Part of a small language model's weights.
Architecture: RMSNorm before each block, rotary positions, no biases in attention or MLP, untied embeddings, normalized queries and keys, value embeddings, an embedding shortcut, weighted sums over earlier layers, capped logits.
Each number is 128 + 32 x the weight over its row's rms, rounded and kept within 0 to 255. Layers, rows and columns count from 0. Numbers have three digits each. The size before them is the row's rms in percent of the matrix's.

# layer 8 attention query, 96x96, rms 0.0574, rows 0-95, columns 0-95
060:118128182118174119098142109191159127189153117129102114148115113073106143122098145097131132207077104128150146124066081132130048127154132132089116090112120148127189159098209105134122145155112115111124165096138141178109144133105134121093110110081091187070138122161100075186151144099075156151
098:164117163151078132099104128073106156156122204128170193129109154111082149149117118127145122096097151151112119146113163161158138127123089144182115120104142133132104101099077169055039119117153069104146118139143043104165143199148146156120139141123144158145097133083156071140120168091167141160
110:128112137125176159109145101114181138112123139142103116094164114104130169083132120078107112200123085142169130126113107114098075121138114126138112105116076192131197117079211130165130106162080138066089127111112110145117096125124066092091107138076170179071142097129067114178145141079111160112
110:157130148130078122134109155134108147173100157135185144155105140137120085220135146176147155081123198109085134130159185155157145112124151093131135155116187094129066115148048115107091172115171123174164150127139110071174155147146164172138152129173094099184114145120183140085118117163149128146
133:082085093111156098123146150127173141105164090111078105078096115135172159069119114142145102122114033126144077082139069158100126107151113136091127134092132080111131166163152131175148075089060152139143111160137132173087151109069095096129069156135136101085156150165087165135139159092135165138
213:149181152149091153157117113130091107120113124128122162170163148093111140165126164131131147153199177115145168205133134095120109159117124072147131090182145168168173071127130139128119164186223133106082139075157143121116073162188170128137170100077148164164099126103129111147102106132110122084
104:120172137097165120168129147078127155099153121068049154096148189194117094115123139118127092131144099113171142112126141112116107118101189081130088151127140115184173125154141111164091133140136135126084146113077189168141104128160113079078164202066185077126189138106130136103122129111166146118
084:131121200117134133092107165117148180098172131137153145152094109079098141096139116172108150125153161093118110171149103165189149079193145130138162129118122136123084205097098158083076096109111103150128172175096074145106129156135100164148172116134057147170118142131203142130181092144119116183
041:149140171142107108117128179105112141134123147094169184140126114154121148173105104104103148095133135139141126148129164167132161144078111119162171131129167158140060122115034174114097114091148098168109089137137093100196159203142146142112113177102163130106124190068189106156084135084177177151
096:128142093136087125125106137102093143120104114131146121114137164163131104183171143190103117098132181120082140154133168115155190120111139115143158143138132090132038128169053128084119144099172124162170130145135145107136151134125143175182144135190109047185122122155182159085100103186150060107
151:188108202122102152083099101123112165180117245159181183152139132110108147169136141107124098134082179160127130128120171155178090116100091124177114096123164178128118113074113143097065135150138092095129123097131062100157114173145140155109126126138113165135109123109140088153105147094151152164
167:086142040119122091165163163129119127098126026083123082105121133166137092111128120139150125099137122092079099134148101093083162141112157158072136180139106057128094162157105113099164116066110147208154149170131175134130140071109130133161137152126108071141124134137159131093152098162143087117
144:134134188126087142142102106131118088136141165129103134167148098070154172130135157143125144189198109143171178152125103123139095147133120094164102055142146187150170098115178134134109133175184165077060106074167119158111098166170167099096131078098140171160128127140105146179089113114099154093
140:147084144147167110083144162154172076147138161167126105116127094170166099171150097096123149108072089116111088074145158152119126097117145150164144180060146125085076138172106130122109105082066139149183120148100118128143182132093120098110076146140116105059192130156160133091119161112158163192
094:103149101106086175201170105119149148055118104142105117115143161121124132106109160138128114141145145125145173123140106117093107132203147071131182162169136153217183117143167149201166116195160139094099121119105214094146076117117142112116133095092121141130092147094096125135142159125130138071
111:139159117157115102146171161087120082103124050116089087107134129181140112175124122185106106167122150065113104121122100124121129175050178139119147090164100122151099140066148130094123130088153199179087171120110127111112110183176173118158183104102129099162159110108127112086108072125133087116
091:149117203119124145096100133089137144132112200173075123135136137168191135138069128138191159155100096120137132129162124163115123101149121073091137173107164079138108090193178152143098158163127135129167110129131105163095146171080087106121093140074075146072187129083110130084079121109111153141
117:125120137188111142139126132117117125104092080122111093078117142162155096158036132202097079157131156092108113123150124144137150115103140161085140129153100068210070131078148142129126120150140173112113133120124112092169103193123184175161135075107082090158118092095139137135118071130150060117
111:130127151156182133112143125124116253161115068102180113139110125127078108146150158186067166123115129116114105116123141111172155125117138133102103136154118071178079149123077134111106138123111136168178170130131094136111162103118109184181161138109098100157154101159201175113152144151104059124
090:151131129172095127090063124116141138152120225155147160112141145137111105119104144134143133178115102184155120143132126150121164064125071190127138148083139095110099082127150127129210170183110101060134111134173057118112104152080123135083091073116096131104102119150132101086111122125193103138
087:126150114088145116148144139094149112138141131056084227137139167104070119113156177119170151133176133119099168135114130086154099093093158132095173123105182121143176154101112162106111102110174178196113167092116162135080100123190077091116165160150135143134128157109135149098140096140135147047
081:096116106147122172141111175118170147137111145108088157116177142119140156178119137170176142145142149153100086140140195176109130059127133110130155164110165053191119098148148145168098137111179146183109107116127186144114051117177146154142093133152149132082089183099113117084157101158191099107
099:126117161118121100118118133135150188173086186137162150131101108131172140181152182233182139165136156121126155151116131178189118065144147161100115129132116110095156126099137120088098159125109136166172143165178090140083125091151117159133105167188102102135086124113172143114125084165171075167
098:093100069135161137077174083162082122199133120113174132162130094107091159112159105118136171111072161137102124162128179070142182173080081147114132145139110107072124111160109089104168156126140084128133048122111145132135160072150164153158148092197130168076099122126113128112130136099096098111
111:128119151079063124119117130111120146184068135154135117122087104103129137156092111202142126155111162111117143168145131120182168099113111140101113154119188090080082137083129130035079118122145139116186165142186057090136187145120086137170147095206091137145142120130149113136150087133099124132
081:109083150145083107141089162130111109162084221124108170085132088127149148102104128185176090205142157151110124133150143165148129088119158141140059122132111110090180149094165133090101144126119112091153141169161073072178097094183143137117132158173162073134132126137120083153124095142176138163
085:148118079148110086116111088167151117179119183162164137143090153108104131107114161116161188079103113148172126146101119107134205142089064180123143102146138179033142089147148090115190182150115113109130126108168049128120144102125114103142087098136123141111093078139126110074120131125160101163
095:103113088142107100151144149097182076064131130106065143090152122141142137085146113106146113181114128166123118097117116154079100118146141106185186130140073152138145082115197143198158069141161153132074127125106174076141050180170170117127116084107154159107109170136080128121132137111133135090
106:102142100159170161075152107137132180182064118048158127111103129111112116137164146191130090158139132119088134139164166129158122049123101138096104155152159029148083130098108113073103160109145155143162104111144135117190103113163153201136163128133112122118117135126187152139135110157157075117
084:116151172054196119096120108087183169140063081062108126085054155092125142121109163134120165119107146096118105152141129113151146110137090113120101172137162052112115090131122099110112103116154154127174207102147086118144192119123056119156178091172122161127153122118151156128130103122135147113
099:127154084104129132136129124165099058068105069072097115128145144110120083111141104094121060115119154082121150071115142120115102146121130102162193104137167197141106109091095180099101086086152138137102194118105211120167110131168091102101157149104141136163146152145148102200151138150123090104
109:106106073153160159169151124146126092078124068087112086080155123140119110128095130100087062119145127148128143064104158079114086148119148102150125113139051138202149111113136125224137094149117120107068095100084197114133098139146154110125099135092195102115104106139080121155133160126124103098
115:093131091133177091185146150170164056118184120112121073136158105129167059073146145081168137146116053105130099070160135127113108130151146141104100142101184125132118189183134107188113119127126136110094136125079179117141139136130132083105139171101120093107165168156090132080132181118145165167
130:169122169125114151076092072134115188165129175144153147136130153113066168127115158105117089156110119161130164156078158134176106133149073148152088074122095167139147107079149139066099111161143090077133137100165065129122093175141147138105125105073146210101133103121129064190122119106100144125
116:114079089120195097125168164133171076090128114118070081082127132141175089081142095089150097107136083111122079090114064143093124110150140148091104161103127120109136146158158101206166114106066186120134158136078174123111141108089107092107080175137141090119169131165107167105132154095123150157
091:149176130166083135124093133114093165143106115157182156149175156138112131162130161163101146109127199140097192153156236113143118169103131108149156109141115127164109108108064105117087164160195074162129126113163096086177122156196139146124165098106146136161102114106147119116127114145149069080
105:108094121083153083147149164094156124137152128089089117139090077134132157108138105128158133171160055117184078113162043132123169093157148136078120116119154088099103148157152130115149101115073185121181084160145066185090159124057105150144099137170093125091135154149146142122119144122116182172
134:164175145169111165153101107170089120146136143134154183161142141112127152150140150154115114134144146126142186186106167157150115173111104076162143080164133173152201116122129132163119170155200100130078158087135120081134090153201193140089159109064151158180072146116102131142090130105133115101
088:104189095168133099158148141051084131118134152123082149098184156169082119153131090146131087081126128177160076126127089146118115158092156058119138152159103123119149153117141093168123131101118113194101154144084170114175168103143102087065150196105191104178151133122114145102133149128122107076
078:105136188124110133117145194120112160159149077148158139100076131086110070081138134100099058145124084051122115133132179144115115110174098161141142126135124145182139219116112153111096120100117139167131149132106113130108151204181093141155163162139080130162086126111122142141163066096174167130
113:126106184126155127091129113154129131190192120092100128126077095132148177099127107123118102161089037097152118115079094154167119157152116143094121107056115137142115140109183104117094119119081131066142134149143052157140151212105123147094137121068129173100168136138127137148131133082098161188
109:131171141148049150136100099067097192116093149151166169148156138107083153177099163177118123130141208154132142169155165109137121147098114099154128105159107126129119080087092164041088148139173096153127108119160099108163113146167133145205158091124125137163094122096163095161128093135126092090
122:190135182136096138116111066166124131161170210138153161136129138114121157121122159095133102190098101153136160147096124134156088138160122160168116102121114218128167134086171140138118138183166098062102154098131078127150081195152147136069141097066116169111115133091120114172114116097135154146
150:094090100117148093144154191082144113112104041100113079108108130141169108136136079143126126099123130085113081092157101166095158129087156129081153156134128088094042135156091130117115122081073173164168097159121168108133173111080110149181097167186144073123128117134140138083148119129178106139
143:169154164138121145141112083175104112156163182123130169175130092098105158124122154130123147160158112163168177195113140097154132144153113090155123088112163151141205129115181122123152153168180106111104159088153069149078081118164159118089151082072110202134133145139100105179086145124077169115
107:122122140131124124129130170135158138160125111172142090117105121175142105106126098129101135145091104112121074083144136148121147103114148192092123147125125079109013154149097160087115150109100169111192089186131135150156183179081079130177091123180064109093172129134185141087155107104171102148
067:074105112163087186157100132125122130107116199136082144078163141133161099162133098179127090145087152120148150123119088166086076123131162100118113164144115167187126095129129118201118144140139116121085126141110219107243148145124119103078116177149109092146122136138127153086137118078133142114
080:112143120129147133150107144094092167138090086137134110117137127156118140103130144152120119137161156136160184102060140139129178091073179124094131086131152118081117188084127115068137161133113189212138133140145132126059148072126129187092116113126135146117204115162081087105152134185108079063
072:154166112134097172101130086122096157123089121189139137171190144136137154096126154153123164116143130156155107153114133136168174150107109100098117106145045081115096101214101105068159168097154129201126091160129129105099174057122106106140155162134096106080164122106102151072093139167113090102
081:121123157152094155116119132132052149121091177163097088108154132147135133082118160185115130166137148105124175147170126164131168100128171155031149154141135102145087148136116130095152137161148153209117099127092183111161149106097162100150146149179034162118183088125156122124125119132089083087
082:144143069111145178109180141115103180139096122146111126122132124120068105131198183144088168058140148146157133159147165112102154104156108102089095108163102093153106136157090112081143112131120112190112116126117121176088148057131083109182158149111142124169140127154137157093135163213074095079
076:135106152129091094105108107114165081114157173143097109155140147143134120105116113129162158181095128138080049132191093157149095145184126183126155144092095114119117086156165148187140130120156121120103082141114119100178111179103208128166134120138088115118092127098195150147082086068198107157
075:157098035142139095123111117059144100131110116127145161150142104137106114151153092170111125165143126125130156120125160106144139052173129162158151093084168137058137139086123168104088169067125138196133129171143129139076126077149127119095092080112139116109094195142139084115116088107151098051
064:168104092135099109112078168112149140159133154149082163087172111130141139192166079169142154121163171196155148128153174092114147097109163109159179173106145126143097092138138155182134113127157074073122103156145166112108102140129143120106083059128139130069071210118142097125153153091134151171
098:139115108061104098120084076122127146103114185191125180175135126113136114178156169177174177124173142127167164135169137107155163069157143143119105115135122105106136128136102145043143153091118093164131062137183072129158119035134089115138109108157095116122130134160148138138133101186111096127
086:140059080117127157120146088143147113142095129128133160171080101131116133182151080157140193112100179157162126129130173081162132138119075131157120111079109096121120078102071132157138126105105089056118092150124135196070106086096179109121122101136223141108109131148075114110109155166114094129
064:138143173156135165104137121113113108132071072168095093177094100132116127115118158146075192148151219132118145130175143076161165163157122156100196166098191108111074088076105130092156104154137140117168151170155130138071125110101149140156146111153156156098169068113163094120126119154118087108
072:123121196132116080141126153136114092114174149119127185123118133087127175103077107113159104133118126131123090138181032149146091152140172070159156208146143099122120142077195142126161092147130103090125152132116166077181107128120121122128162144169139148130117112114110121212146103154171189180
081:125092094106132111148129094102153090048154121116100140169120158119131115169107142106217182082106168124089119122190135140150083119146103169141094097139089133079187132097155114117111159102125141150076075102138093127171100095126176134176081116152178083184109099133137173119103091189154120129
072:124089106130151086166106169133158106130135124093144145077128110082135183111079049137134073160091081117118108107095122153075091098115148114170153142126059136111128151092193142191146121127140155112121126126119158071123122166129140185130113078153112152113074209134063121158110124075162169137
078:112131134129163147067126139152127155150099108153090107134104127146148106184156134199060124117114141079143144143195191127157183070148066122131154150170164060142073096157047137106138127127140067130121102106130104148091126067124134101142122099125141139064150123148148089146149151132139061105
081:147158124178215140120156108100134129104083083115120056170146126122123159068119180134103164099128169127144118176179145143124147144125140112063177129177093085118094124125122073136195139140125174174164172122123092142098148070121108143137143131106149156133159131174143144080087129178116087062
084:103103099097161122121119135169118085134096092142173163088102097103129110160105110117069064122112171058106149112132161124103165088168098101131244154129156123165110103123108168135117113115149091145124117125142184102119119110130098097199155104153077131130117178158105084208142097102145136086
070:098103105132141151125131170153131131165135210117097139053188090133118157156089110169096092121124101138154164117099082125103119124104144067136082166120127121148139103142155122241167106173120085091097116142094171151144109176125118094090104103143132127118095180154108112151125215084099143137
042:096114069154145085148125174178114056112140141123124139173137152160154078154131164155147198045167116136082116127145170137168131100139086151119159112113175116073164161160143100139128114075156144086110111121067153136116105101133081129109111109159140094202135191087119123148122126193104159130
042:154102123086096098117129098111096182136119155052129146151044143158128181140153127064124115114167098089177172163147114135152169125130171049107106134128171073134143117187080108157139152117139187173136170091143127129108133110133186092100160174134111127146162115169135174142126146087159110172
138:069081083096168096157152170105182104093132093088098094084096117173154089111127077115153118101131089102110092060159091139059143093138177159092151157118160100084086141158118129146129115100065192150164131161118147139143167084090111110131090160176128080096150130137132168099147136124136146164
091:146186165174121155111141103157096137138109127167157142153176160111116124128101155167101125179118177154109140139103167107146079183114083136165109106183107168177135106069131090147101138185184073094103111092148137112138114208166171160144191104087128163146056114083105098127112112117126120096
104:128106099104129097128144146120134135150160150111114144140068078115125169116182139128151153123143084105175141158154081130156203101163134099097125139061134048093155175193126118122170123086083159134173117163124064157092142058096092096095073128153110135129172154195137154148107167128135122153
136:137165156166119173186128137128097129112107111113155154177170135127132125160111126159103105133175156120107123169145130116099108197094140083145165064186151177166162091103143143146122145152177124126099125113163124073140091168172222165135161106083152148182051127083115107136088082108142145101
084:052180189209168103177117187115141134084105159100149165129174129131092114133098119135179092108108157151146058133138048113102122106070144128147108107150111158137107114074123125135086148121100121174146147155121137098102145057143163109149163108095168089148130132119108174092079155149145110105
079:176125178084185095096142149137175175123110133119158152108084123091118145052080179098167140186123079108165093132120109103189143127116128138112161171158188129131079161097110144157092150126136111131141142113131081118101130154132105152119219082102078152087117140099103144123138073099092179159
198:080130119133168085161166187146157075120158084105098118119088081166186093111134088095144144133114069085125090085127078139077176130143196145097154144088165107092098164168130113161132113084078184139160149171114152132112187120091115121110105152135118089104176151151102173088127147124138156165
146:165162187151099165108107075118094172141120182167143141170165138088097180129133190145108122158134171149150163186113142111169090153109067097149103081152083160171169098099154145081122141173177089101107135092150101107118078181160148132151153103084133177160105105106125086166118115123116119083
056:168123154139089159163117138119076156154077154105127103142155154123134157157076121135087082162158141060115109163161108104101087154095175118108137081189111154157108098071181181116103109169182153111096128132187129092197096147165163149197147098137120120177113102116167103141096089095115113136
121:073086077120171107145154168112183096110137080103116095097100116161151084121142082121161133096116119122105084052168090151070166102126158172103155162113149081089086148162098115146137123105067164158174124157111167124144181083093102127127108180177130072093130121137119164091172140135151135161
144:168161168144093152133116100150061132165159161137134173193125105081140184133130166151100136150175107128158173217099126125182135180137101050157129087116141144149190127135153131122141145135173104106093137093146076120092085151160159134105139082085133180182114159143125117168079116113122130102
087:131110077099167134084130135113165127108153076136127106098116148168102111133127119115138132098106152105109093049127160146105135062136129183091126158145088086120069164152098130111136134108090142136167101168100189152144166088094086076110058176204108094072172133138177151068161144143145129124
085:106142103132095116180144160143165129104098121158099109065179141151105075164142108170125090155090171154073098111116110110043081125092199156128119156159033137148117095084146144110147106155118108128162113202134173091150136099115122175146106122152113093102074094138127093094131123140148082112
078:129178111143122160109065184094098149161142029115141146124092132123111164142170090147107107119086117149165115105107194145213140132147097107152069107138125103145089174105106116153083150118118113186086159118086134133078139127113177156124124148104191123160143136146080126070155173146179123118
073:116153146214171115189162098154161152115083160175151134148135119137156123136173108188136126123143203125178153141123123138125177108112093075119124129126022041129139066159095134122138184118110154132160090123121092116104142137110181134127098120137100115133139094139145177159072117120126099100
077:106200159178119105147142153158139138156113106121130133114157130132144122108206126205133122121073191183122114138105129125167165133126121089128081155184074009144101114147087094108109097139133128148175117092093075114137145143101164153113121135147055127114126112117092137097106141131104061111
073:135209150167119115072154140141135165107103160150145174162108112104112149112223104143149158078094147154134100150137138177197139122144121108127074121129094076168103099110080104117114142094099140200121118118093119120081154056126133127142191120119153119160124139166117183104121168136132079064
067:101142144159159099127146115115156142110120171097060100124169130124113110092115164164129165060150170108104105150163062114088156118123147129089189129162144119120117084149155104124138136199155145129185112129169100110176113129136131108110074119138014094087118106068140153069097095103088100143
084:173093068092128134095102164062134112109141092106118163094126123108119158173127131127120110075150144121129100115169130152135137094118100151175163081094148166129135127118135114133093145126111097157094117162150205117087081104165096126064084081102182089151042183115137121063182152154151170125
070:168099068089129132172113135129140143145125191083125177086128107117115146159184145133114160120173173118116154161127108126164116119120142144125164124083113163105149100157186125100161134121123092090137056147166131123116086105115080142064060073127188076077046151146162107114150157157166103150
073:117135104139128081100116141129161118138111164161084148127117123118134145180140125164154174112166179127113105172192093180132132078104137101123120121143036077112141122119141120066159116086122150177127093117134091112098115031155106143135155085185094091145111131165118150181108097174140053086
073:141067050085076155120127116128101122121131149123110132122120122151144145204178121118123149108187185139103160122124149154084084133100109169132175128085133195140143148162144106092176156083112134083113108149131154158107100121121114107106130125105220111147078168144153096170185145198172107099
068:142108126140125138092108092140090096177199098071122195159078130101175181140178166150130146120136184128106138145128139137200143129136065137157147156090137075126131171176112071086120170090142168139168117080106073168095107166103156089129135150143149136171114159131171152153156167151116091120
055:095068187169179101166109104116143114137130173113110138140138107131138124095075174141168142132167163087123146172175044133101106080082154068131165156111111071065143149156143148122154127112149132100149130075121124101174079089109089125130138079144104101143150110105125118174098070154076088167
074:112176123163139099065135152095177128081117097104067111162164143140142125164079083127136178020135144083089080147172132141103132134136109164094112107177137140142141100096128064115130134159133181175103066085153156115157113068153141087125122142164114085159103110105128165100137098097145104110
058:165072091098183162175116130103127183138107096111128109079110123138083120133083136136073099132137088087161119127091130110132100119160164097134168141114121168117095123098131143226152125159130094109103094149153196096136145133119089147047107084089161121070110159106101067070128134110147108178
071:150061074131158143057111121105102120201149165130091178129101083104149158160155177155078129125150154118090135165125140173162131067098100094129156163101105124085145133162090100147133176097122089089143056118126083098089102108146052139082143116149094095103128170131147124153125090163147104102
058:068156140227170184077127094131105154146134154133150124191102114111157137068155143166140149097103133142165080149139153091170105165136066117091151172151130068114098124153095111196128131149125132142148145089071087105107158106116151125128165180116138150169168166130148180102073151129132119102
072:158057101103128149082118140083103085134145072126155205120125126148139145197132135097117061121166177142118090106127171143119142086115108101182158120126132133086128116123057145116097101050128156163119111192128197113090106129158101079131170149121154129144121191106175125131124133140144106071
066:129109100090074136202109166124086137156134113127134124104171120170098129184118101130074055179094104155106171117057144151100119123145203089146065098110094164101150149123100124126117079076096099085097100151141149142159137121130082126114122116125154117119116140157075057173133156127170073122
# layer 8 attention key, 32x96, rms 0.0481, rows 0-31, columns 0-95
148:147149159130099150138079101097086186153123144148169109161145172102047145158081171155106109149154163147148153184128155089178095142118102123145117100189083142136169083093154151092111154178161089138111107097177103120142073154174145126161160097116123160164065109102129100162126079152108096078
071:121130072145141104114142192143144085082123105128149108075129139136131086105126093138116211079136128101098114100142119164107176135122172062119193177063198093147077208170095105160121089091093165120151127181122146128112170091133150117145135149125135082098173143146152155103127103140132146152
140:073124102116134083148155196148165102085165095103111094064105112163143104113137086121150117110100064103116103081120113139087181094138174128091133178072152087104070177141104126155133109079065173145153117180119157146145183100099082120128092142135112064093159142163139151116120155132101153157
071:164121151139129228099156122130102124117118133107101179171152075103176157098137157117131139119164192126112145180151068149107111191120070093167142090152153153153166130126144117172098114146218093115090160095140110137118098159142169148104136106128147214147097123102093124148157106149187129134
081:099150140152119017131104120138132148158145156143167090173115163146085114148093136134118177208123068138177146159097149130191141090156164191064118107138085117102193107162139154123169164160102129152163081169149138156109129118102102097134140145115109128112119145144141135107083133151067097079
128:158123125121130243149171167120105115100120099118113176119136085085157139119168132145118108071158164124084124124185106126063159194091092037175163127113165138165104169105106112135119094110174147144118153102110109082121090115174188164124126109104144122146112132118104114161131141087171152160
078:147134130163197114086188177067110174159123143115085162112174079161123105109129073190131099100162173117115042160160097143129079096096167086115144105101112175126094159114160136114110098136129194161097175195115158127107081144145114133095163137132147118121146148146116145158162180135147131128
077:080124188104103142094106149118186130164098164091145095132061114161117156052129152102121178131122153112161117160109089164152120044200141147134167158118173131190115168154090111196081139162147116109091156113148126155133132141116094151128160061179108148142109135110152134163142132146121173167
115:097086099130162111097172166168147094093142119094077145117095095135199133126139078119138117138111107102134101076142073164080173072133143176132133153064152098087101131156137119154132089083082187112133144152102173150118200079071082112111097144173110087098167146144118140102125172118140146164
140:179147160138127148137085061080104155153099175171154143165169146105085159119104167136131136128152175153139146194147150120157076164105097103140116074171106153151179087113140124082101151176194093120105111079146110113117070177177167118130184114086128183168087119108127103155129099106140123097
099:155123188140117184125116107086110138088065138143158121076185175127097163157125154153091131093134179130089114142126151139093064162105137063171141121123113170171084075084096161067112074165170142109107145119104150101139090161174156124166131121128158142160141087071120107128137112059167127136
159:068133096132142067130135179185142112129185108121109102126065088142158073122136091116154148128118071113132104094128115136121188084157163169090127166090161065085120172172126128159139146080058157147158108171132125141131189091081088117114104149138103074105137149172141142105126160165103174150
146:179129152145117181118126068092103135144074145144149157143180169094106187133120151143094130131149174148121154175131158114154085177090096083172146090156102181157148091090145124097111130169193109105104144078129127123105050160176171134150164101105157198166116116090111131141123099092139082101
235:121129134132142114158148196173133064136188114122112140166078063133171114141158102125135152118167067091152124149149061145100217140147165089112153130083187103078149188176118142148146145092082175162171138170157092135094172092113139123116102138131112108116130155169135162125097139128119169157
086:118104097099111151145167150114152167073115091103134124090177116128140092130109111120121074124062163131081137099111097087108067144098129133131112130203010167167084116080177157140141107151130112107088132135097168101171087177104139170077074137123128108132110115123083094128123155157168120132
078:171189082132177137149158120116145183178124058140117134111087093126092115143141142140077066071085130152099110127114216149188171125159142124140109115144156130174073144080175122139086067094065138172147164143147113108108128114157155137124169126115156112172148120128136139101129104099072104103
070:123151112225139099152094086073149171085138161185078125132157071182178139128163106184140169150139136074119153154151128113097149148114165097123148161167104113111142110213142094096122159162167159140161123167141133129105178116119116176141108135155134189094132165121098130133091159159141086086
068:121127089119131122159187143116109152149065117140107085155106093168130102109111081145123065094063169110078155134130217134168165128185167102113115167204087127149075113120142106098134118150153120137148113154132151128141159126143119202117119065156079104138113081113106163079118158185152100113
070:096097159141195083099116108126184163126142132118133165209136113127125115110151097134109169146142188117129041135184139173166153109181144211093114067169146115112129122168123121125172157159153109173125143106155120122082146080121091120155154138178104115137140164151086158096140161103116120061
065:115180147153075149098092160123094090113085194144128136123159149213135108103157118146166125104112080142104147185112114139068136125125142109060117147140131154081096132138095121114125128155161126122088083127114153121153128176144132119136091057096061111071105121112147123045132192158189144160
068:145164120127141180151154120105194139169161101117131184102137180079141077160154144124080088082135076171123136133113106124174154097102162155103170083086127151147094164125130168113091137142086114108102165118121148079117077115173144078182124050143127080125151174057113121103123174089132108114
065:115109127101111178141169139115141157094136123129097192123128190066133084169161080122085176124134129121162182184136105144140191081102148127083145166110059130113073127123142151116139139157122125071134103152126058141154068165128135142133113128155184096070068144101116140104149104187164113153
077:089145154177111092115147111113195109102083148182155121147127123174179084121127116160169229166160081118123126169117110161135142132135169147090151098120114173108159143146186120070154238095147110129104095145118093141091119120144138113194132118147076090141127123090118134098120113154128091101
072:103127088075132103224089083182141076072194120118111183140143169082117089169109136138163122143142137148135159081140130081137157158112135142116088136105107128069151098145130095056146094112139090157143104124088113097151104087122134130145144168074131122113153181118107160164146104055126085110
067:061169134154104114183108103170105106122128165101143154169108143112118126165097121143126134117115119125130176113109175179156198136143167115095115104097140103098141124221088156053155111112137135104172121176185102104132212072158094134193173087126128136133150150106092159113172113130120159111
056:122110155177116097093160157095103077123132183113119089146129122141090133135097092189155167142131105100134153152134127163110132081113144050127156175109142169125193116103138134065136198075109157084108090155124152147139120146133093167141195085095120077130107086136162129160140115212136174173
070:131143156164135111150127145142135105071141116161157155099154117177115083119094162087158095079132072120114092171121141151064121160135154158128111103124163145074139118118110122129158132074169067192045086084102127144147148115168113100144105087096075091108131100076166133045138182109137102104
067:147141077099127180122137214102118146124178072113116120084105152122079137136134127148081088121090148133119162139109138108155104119120109087135139214148100151139097153043121126193114076143042102120083111094077127127109089200108143166115133107089177119142086137143142102114137124167125116153
066:108144103123168117149107096164158111128094178069136159144070183117137089128188094093126180132119111127164140180138146163136200112106122096123089184131089120093125145188128126091134170121134096100142133164137123118136091103152151131195159147179056088154142152062093138077111139164190108125
064:072175158169163108173094150145089127103163132100155045186144133146096152101141137126122107089123145128096093185129137171116151178134122135114112142102164074093127108169072115148101130126129102142154146158114141097103163071143074097165177163134084147101170158131053139140168196109139147071
070:126095115052108156181132181103078112177140104088117145128127126116162094187135099136097086054132161098168085093132141082131093133084114075152108154114123095187150141124095181135118121124036099116133154098116133103127121125132154092131178099141155105205133157080112100153113100122169169100
080:189051056089149134112194180123107150122145124060091137113161143086097140168127093131089060142131172107160167096137143118166103132095107114137135134153042164143119140050136117118176089119098141144164152125095112112131098144086167151093117168146167106157099101144105146148133082151133095137
# layer 8 attention value, 32x96, rms 0.0495, rows 0-4, columns 0-95
085:154145105088156135163147131134143079137086083098108166130086132096116129078065159231143151110084113118098117088104139110130134130118183175133127124130093086154144093106109087144113105120122131114127058128103110024137105111070152136100157134131171149107105088143051162166139096139178115115
100:169128112070168125121137127103115118145185086070109140120124132213158175131130082172138208099134128126164153106117108111176138152055116128136186138137093184183130130131173112106185149081175129118158077091089109148166106118136111122128123112151067135134141128119163101136137165092164140201
107:122116128133115160127136119015142122125141184140123135116116085119136088184110128083131100127123145180133157121111089081088126134140195156038176149169132141125139135111085186158160101112119118155113129126142128101090130180138077122134124097118165116162141037140057150083116102090124081118
099:133136096090143137134159135097167118149121156133073087153124157186116094103099150101065098124150157072090153133107120103147147119128119089160102130086117094126143101106179057173136122157081093188071165155073135054102158114100157132120106128135150107096142133112209101136097128063105071090
100:120112127171165134093131130179122146114204045063127120131147102192077113165124147092167208169114155123156073117145140144080171128113123110107124118178126102134135110114134152160147121146143071104110202151117105139155143151143129143093068082190161155119128215131110146142142110108120142106
# layer 8 attention output (transposed), 96x96, rms 0.0565, rows 0-3,32-35,64-67, columns 0-95
096:151134118144110158045091194141132157195160191154164127156113139125143111141130129096140088106115162145135080135141111123138141126131121153194100189129116141085078085169073113105120139154142073114146176118065088111140180115156057114105148189131099141205117121169127124116129125161152130178
081:166128174101102178091135121140107109178136136187154184170163119092177154138155154171156157147152118092139108139104072132187088157189102074118158105090210139143132147151107119085084097130148119118176165155129099155105183129128082160143092146130112155140094176157138109109116076139140201135
108:087062089145169124086142090125093065145117154102136118113081115108098128117166156122141122104146188141129104141145157102163066081112152166135108179116177128123074136149113149131068090083134091154096084103094062163177053141101139154131182106120178119172087166152163154126124160129100121152
090:134125082181166130128123116140142118170124182130147124131117126087147139137156078145191076105069199109059155116129112147110136111089140138125149150129159125124121139132119138111191180181126082159152232095107087096177148097170114154159131139148162092180097151160108091134123161135183138185
074:114181095127083078049108199142186166173125054082182068146161123119166112124133143101112141150104122150065096115138140132131165142076105166133121182129086142087058138164100114094112108090179158127105168181091074134111134121116091167151139146138124131147117143120160120095118114154132140139
071:164121115117127187100094111155140107070108063173096110148102106116136170150141230132105119121161160129145097155124091138173157143168110092127113173160135136138032163093069120073133129096133168127137169130208140167099087184150127177124132139126095122126161120125184123090142114136135125101
095:108125150106125108140155195145145093118121072103148096131075136162079106152109102173124097142134089071101083094149148094115129142147069105151113090186156132136100143087119104112079060103111123117106155191138099120135145159191099130140228120098149160075079151150159102124127122132086134193
091:141105106145252119190116125093132146110124116111132144106128116138117163124140080163141083187077130060114132097132133119118146131190113127119175130114182164102119124095096124138168145169096106077171162123126139079170159163158132127080072162107162103121036111104117131119115145118153089168
095:121133120112106102187100080121096095125115091164119093118153130137141129129181122077123162114162124175139184111173096068155122193103147149114131095080075121141099148134151136096132126131129149114140199134153153232156088144119159136163121096147125026151161124132136115132101134193119059129
129:105136103194124158133128144081119042098091155131095103171134130137127100129129119118125090108119156156098053088166130119067075075087150098140126147221074157093152104171106141139137190132115095167127134178090132107133123158155159144092144143147130143163140132158126142099086141158135076057
112:139160119123110091135119118143145177109113061152092145124127153164135175129136090165122127114140130087123144102126108161160210165130167102190083048102097071124123139088204119086185158155137177115132158121173133122123122147110118111170000115110106122129123096122122124108148147154100115143
117:135102162096136136141091168144097162127121142153118135080101084164132162156137133140119099156134153143235111147113183076163173166173118141097146140147114116144079116114098148150120078135061147090119149115135159200089137129173222104080205139130142144122118139077098153176117149109129105137